python train.py --d_model=96 --norm_eps=1e-06 --bias="all" --final_lr_fraction=0.1 --steps=2307
Each number is 500 + 25 x the weight over its row's rms, rounded and kept within 0 to 999. Layers, rows and columns count from 0. Numbers have three digits each. The size before them is the row's rms in percent of the matrix's.

# up: layer 8 MLP up, 384x96, rms 0.185, rows 106-189, columns 64-95
# down: layer 8 MLP down (transposed), 384x96, rms 0.191, rows 106-189, columns 64-95
up106 104:506506508484490499520506470543491467519494524529486502461508500482484478470504497577566490501504
down106 102:531461495473472518506457487518493490497466479441490499475512517479537507489533462495533537551533
up107 123:514490493475542500506476524471485516482492501507493510507516446520526496510484525533544479503503
down107 116:518517451489494486504508520502478481552474481514525527443500504497499512501452526524530462514517
up108 102:488505525489518502513525495539501528492494502472483460482471524497478493521413483499491497570505
down108 085:488482503486476497459519475486524536492507498496503529460473457566451477502475525494494499506473
up109 105:518506469460518520511501505508530528489524472457476504517506504503501518475457476542470513534475
down109 113:502510510510528482500487518488490497475533503454497495481445472474502501450492459522493516501539
up110 108:542514507524472504476531506491495484472502489479534499487481509481506497495496517507494494502494
down110 106:492496521467505449486488487480521486529463484536464500492519503538470479502531462492522482455475
up111 085:540529477506502529472510475498493526515457518459523506490472505506532505524477518526500546514502
down111 101:432467480516473498524507504512491459531510462490476512489550523478439511524563516486472520497464
up112 094:481480481502499459490566479488475472469489521522547517525537483498486496513499510523517500486488
down112 099:436462509541470506483526516478509490508557463506476490505506513523497526503524539474483539515516
up113 101:482511489510502503524496499510531533522503464485501502530492462535492534518532507452476476483558
down113 099:535505515509505485466463479481449500501476555498503477476479483471511465499468479486538542496491
up114 099:522479486446530501524484511498500540466466532478519433510470482486536519456489522495495507503501
down114 089:453475489497474560515488529482467493471468476518500522510496490505469484563485531513549507524471
up115 092:523503540496518497511526487518531492508489475482466513490497511515466517524523498537510484461495
down115 105:484466514507503508490499495482484496521454473489499489516499531532514484462469486518487496548531
up116 113:493537501526564507513471501469463501500471472509508554488532498505472484544467525539491533487541
down116 126:484531517520471493525497502487491517461494486514517481520516492549481531517515479496517473481526
up117 100:496509494489487513501533527506540499493557486519536509500430482508525526529540520501478505516490
down117 108:474456488525476461457493499512507502512468481494455510503494456528499511471464444482455496466481
up118 088:463518502533509512491504518528537501535464492475481526513539489509481489456479519507490500462516
down118 096:500470481475523513479497475553458460521549556484524515492513492479499512485485527517490477513487
up119 100:514503472546550483530469502464493488492474508516523517467474493519521498531488517494488462492495
down119 098:508480524468480495456481495488464519489483526552489479526509502466530534466481485512497508481517
up120 091:478447498559517549540550456498495512502500488541508490463497506492531488520495494521504495485499
down120 080:478533508511474492474493499482511525501487502480495516459500492507474508478510535511445499523442
up121 107:498509511496513487522454491490472517496498504472539480516457553480503540494499518493498501517499
down121 112:536482512530545531519555510494471532502483516495512499500527476496532466510481524488516526509483
up122 116:503501492536502517468448478521526503524500461511492503506526468512502514495494531502517520555511
down122 102:528477499502474502506501476478519494474453514451514494508481521458480549520483515529540529473504
up123 093:474515505531491496465498557535547509488515522502535485464479488488515563490497453516481509520499
down123 095:486560531521466523489507502506501518500467500479520537515485491511492491511494513526481495467512
up124 092:484505471488495502528447490546537514515517466514486457557497520482511510517520533517460503527540
down124 086:482501447520502527572478482487510489461516507503494547489532469514484449543477517523526476497474
up125 094:505496500520518539459495504525495499502495533518491511471545427478507477495516480439484517508549
down125 088:491471485513495514478524453508533473522521483472529512506469550485471510538524532481476506502533
up126 096:493521501466525543505460533483499531452532515494492501546517459520497527481497491481531474495499
down126 096:489489526489499502459513518535486519522498484489496505492462482478546478466516514523485477501571
up127 117:514484450519503513496447506515513506500487504480505547511463481501505515520479509549523463532485
down127 114:490547556503498458492532499476505489504515497528500509495509525507498496510511481490454519488513
up128 093:498523525475538504550474513508539495527492495544508490454526443429474508475531470471511464485502
down128 091:569502484476485510520487518489520504511510473435519510523509533521512498506473482536521485483496
up129 107:520469480476512511504507506532548500500487456466506514485495520432485564531470507508482505473483
down129 098:473457493481516483519507468497522470530508540482535470440515499481476493515521537529525483484493
up130 088:519480522508500493489485531535538498535516494490459512506501474480474507522500520485485475490473
down130 092:479543496562513476515513544480479503498462489524512495479523489482528512500477491535504496454530
up131 101:509473539464532493492517493513464493463494473502497491541509512532520513500483506497541511476569
down131 097:527499474553495472511439529519527479526449504494499488501496509479487468528530502464470519486475
up132 094:477547493498502492465496501511480505473512519527480552495477519484562545489506539531507551500504
down132 110:510496493518536482516489534515492512505517501502525475566514488519485448470511474500468503535504
up133 090:493460494517472497472520481525478506528505503478521536549487503493504490523513485522483501497499
down133 085:474499486487507428493497509489497519519549537510541544507535508511496511486513518504522504475523
up134 107:526476469499539499504535471510490503519520495492483535553485465486515544516491485517515535504530
down134 108:517493474499483543551473488549476449510511523516503506562512501493489501542508513526477519526490
up135 091:495476574507494516514468501473490476516463502486555483451511501507493458505521474499474469496530
down135 087:508488473477516496494527514504516528466503520514445484496498522519515507530498506507504505513449
up136 092:482487494466469474485492511515485506540492518518515512526485526471550482563474485481520525524528
down136 092:527493501542501533498551465515499469460533519499502502517472532580429471534512469497466497504483
up137 096:467554561516505477491487495536470521463498474497473510513487497465465507513441515505508505519491
down137 098:527489484513490472498566473508513548503523483489485491514512503499483501536501525483483482506473
up138 109:508506511518501520531513482498527505444516441495494484471499501524482505527459521498547489452495
down138 113:509534543506471513526521527500536516522519486502499485470488500500530509486484490506482523511531
up139 096:526520492485509529508486492506489483543469512535483505503513447530500450553461498512516533498519
down139 096:566498496470464493507474508506469513465478499437517485513469507511501561516496484505487504485501
up140 098:510505463537468474534451461493534502456522537498494520497509481527482498526533487478525490482469
down140 087:489477506523509546448519515488536511487493502499502514509493522488451516486531517523503520445495
up141 098:482515509483479530468484483472479508496501521490477558493471509481509526495554417494482484465460
down141 076:534526542472525512529489519508501473520478515554515487531487517463478476519512512459505472497537
up142 104:552469503506547504477496457522495521521510498440507479520474485500487503510461484480467465496458
down142 101:492528540458478507490504516480521479468509491518482503494516500460490447503529534466537473471496
up143 093:569521505513488492538529483509494519495497468475512477516508550480486481492504486563471478487496
down143 091:494514499560502478480492502485484539479535504507490523460509440497474516504514473519529495529531
up144 087:517517464486494540504441483506492546510495461525522492477527453502509518478484500472474462528532
down144 087:502483482508511512528524494494548494449546524486560520510465533463482488533492536540498515507509
up145 097:496550523500472515493483500531532488531475506500521456524461512522476479536486496549527462485519
down145 096:481486519539500461508544480495503503456550502444494522498483507497483539505527530480552504484492
up146 106:526511417536461523487504483478490543498478519479533518524480485537479517530512573504509466467514
down146 096:508443480499470510492532445519486493526507502487470507525476571554478500547535523485510494517466
up147 104:475493535517489472512488430528458508508511525489525535463500481523478511480518514541504486477440
down147 100:432504515457499499460492487532478507493518522490493541491431493522503513493507498538429504495480
up148 094:503503475526492508506483510487498473479522465492518516471462511528470530499478506533536454494472
down148 085:529542509514492471498503488499531487500468533588537467506468505494498491479516507497490478491515
up149 085:541526506534499509522464532503499481563501467489463523455481444474485532419468501526489496511482
down149 094:481521511498488537446525479465503489497522502482541469523517570497495489499511522531454556487555
up150 099:484536521465471460511470571492491486489526456499515500479516504481513464498503497509541485511491
down150 090:516482500484493457486493493524508453462521465513492538484554505490503510507538518503504504530493
up151 119:519452504516446479471439495508499494489484450445517473517470478482459470532490516485531472501492
down151 110:495488509546454509517484483505499524516474479460522502499476538509472510528474492497489499541484
up152 083:555490546485520515512478488530507501485495487472514504529508482472520499520545516490558486473444
down152 081:469498507500469503510510512500527508553529508493486556488502536476474522537476541471510471507500
up153 093:516481490502474518534422493509509471503487511507502502483527497492504483528526441528493507473525
down153 078:486516491493481475509491535506504533499492478465522540472511559498475510488489525504486551518433
up154 103:561491525510536514498475508483539513510516481462492533537527447510495521468502501467490498543519
down154 103:466510487478509450485484498491456543516495504516521487504492486474550495498474528502473499522507
up155 112:491518481513558481478501552496495493463564482539468510509442505489476517483521543504477467471535
down155 121:469510498476527520506531499472520502502473419461508470513500497520496512570511499528484502479496
up156 110:552505491481512557491467487480532483519476484478496525500524500455515482502468492538523516498514
down156 103:572497463488509483491480504540516490471474504463517520530493527511481477491455528526501535531523
up157 097:498505529478506523511506532514474504501475477441519519476472504524487525476478461531456444491543
down157 106:538477468537513479459549498511475489513467536508499497490512548471471474489508532488512543534486
up158 107:523468518521466542462478526550553514477496457476512538526491459488501489490473492505504523490505
down158 104:505511482519491530457482518517560563547501476495510492516473499504513461511450513508531539496532
up159 095:530508484498454462534489523544503495517486488480498481523474499522458514505467488506536526494529
down159 092:463533487512465460500509509512529515507555469506514539538519525507478523527525470482496535468505
up160 093:513513555513486524497458522512504478525479485509486485457437494516472499516515484530516482451520
down160 095:461503454520510488507498526476534520528528473490545494465532503497506485502496507503459452499507
up161 092:455547507495546479515463529519526493467512517507527482493529484444527500507476532496508522530489
down161 104:524490442482501466471502489547477484493523498515496493511485520508495549505458498486506493501500
up162 100:449492574483484478492483508477515498519564475509469539524506485534472527471501515537532510493522
down162 088:459483493524477524485518531530508469504494498479490496484507514495470505482519524475457489507463
up163 106:494473482531504501482493513492495471506497497476507542504526520482494481491482481500507465524529
down163 103:554539500495499528545460477499479506452479512515487484513526495513526491513445487492519483505444
up164 114:482522533504541467496450488502532499519504494469504484468503498521521450524464499496527528479511
down164 112:508561519500516513497509469537525488515486507453522472466475510460467495545519510490513443498512
up165 088:540501499506463503508525516502465479522449494531544490445523463513519480481461551491496523501482
down165 098:525522515534510544525517533497501497506504482532497509490512469492530547472520510463544503512489
up166 090:455473481522487496496463471514486502525451462521508454469504534519548528466472509484511546492537
down166 090:557488488449498512513447491492518505497553517462509529507487511450506472488504500484479487509511
up167 108:487493505492503501493495470486546481495459504492486496540511523512497476527518495491470540508525
down167 109:485459505508464500502463491521465540534523500485506489506527491472525483552483514485478497475486
up168 114:514486504509526467521525505505527529514487540472519509493486474506495492520486472509500510456488
down168 104:496532471491550496528511509504506521485496508518511515461495474510483498523516524509581510475501
up169 120:504528505509517510545458534559501487509485502555495471509463509454499507483483512541501537512456
down169 130:513573475518486464465458505475545516515536507495517474456447522510480550496490496497501496512510
up170 110:469545524510526455535481504492501542483510495522506526473532462500510465494470530507488484493503
down170 120:504484514501444488472529472487484489494483502473493519494515549461475479482474505533486526470499
up171 073:528508504523524503500527497479482500465513446478513490490526505542475525486485522526502494498465
down171 085:506513477515486530494534483478521489496506528515512513484469484469522494513519486496515479448471
up172 104:526512479520502480546499461523529479530533461505502528499459504516493528486528487488509473520498
down172 100:433480452545456500534488518471477464497524485482446470470533472483497491524507496505473505490478
up173 098:495481491522551503470473511547489468503509502497486495497468538496493530516464510483482513550524
down173 082:456514512505502484496532537496529455450490506515517534486534485523497508488489475536560490465538
up174 116:522518507505441520531503527521534456522475481498518496513476480467538487514477486475487532504507
down174 131:456485527506485541524490484508493491499489537509520505483529525532502491504508491467498536505495
up175 106:497501497499481448509478499499494535482493491504475510514506441529501493468485507531487492507496
down175 106:554512497498503515459495520511528525480468527500558487501522481490511471512533453524527513509540
up176 104:550461437474503488498502489525466552474505543466490556479471492476495538532525494566491516516500
down176 107:460462458513545455526527475473501500465502481492453538506538479503485463480519504489506493484501
up177 101:520491491501536506535477487486527476574481490487530470481479458503539490499512511551502477494501
down177 109:494491515493482507513495515513505495478500468495506551551475500496523497494492503512468481527535
up178 106:505489544479497517501514539502533469505522509485480533493493511479515532522473513473439413495493
down178 094:507520484537472496497518480543453519516494460482518473544479515479508496461491492507532514535518
up179 095:481493507510547499494488503475532449497494474447495489481489529497487466531521522489484519452503
down179 076:487463565524493521500504484488482489504505528469528522529510502503510450507481508471558486546497
up180 101:493497580458480471488487497480527458492506500527539499499494502516511494498463508501465530548467
down180 098:476488482485525504560499465482503526484511495518480513505506462517497513488549505496510450504480
up181 105:540486462569537500486470475514519516503548475469476478516477464496518499510448481471456490519530
down181 114:546516538479503459480505498497507507501474489502523471525498481506561443463492511486500536492481
up182 091:463463508488509515503502475531535487506544457484474504514494484478464493488493464471494492529497
down182 100:484498515469528532503505513512488478552508542474485454534489517517500503493500520517488494523514
up183 091:475508508533517514486509491506516510483462511486532549500485454493493487470509503532477556533488
down183 074:526477522515454520532523523476532468517515508497539476494503531508551465465475511545519510460539
up184 079:517506494534480510494478455537482536480499532505494481471491441510517524494475538457504488561501
down184 092:496512493491528471443529481495501493492486493471484555483487541532489490468487505495553496495570
up185 094:513540483495470500500503520510510497500522478495528483493515513483483463505492487503567487510552
down185 080:482502503484453497525457485509517536526529486531486504482466535521490536501503497479481549527471
up186 117:504469467486491511521520537463530506463513514526523526516458473457518507478496528532509458476490
down186 110:456493506500487521460530489509499473474490507514514522513540497475513508460535548483482517584514
up187 102:507515464493494539504494496487494487447507489530512507485507508468486456485481527506470484510495
down187 106:490498487530513475492495518489543498489448505533520488487531480446475529511543460468481489525507
up188 106:489512536501512474463479491469516452487541531491493515528457475521486507475513520476429448540524
down188 111:475477506478506504460476482486491485462494534462519529471520454494528517511458468503522537472521
up189 092:471565476528570510514534479488495525463497512524542489512485514504448518461514493477497534513491
down189 070:489481518463499492505498475460477513459465513499493486502546496465506499501468513511493474474570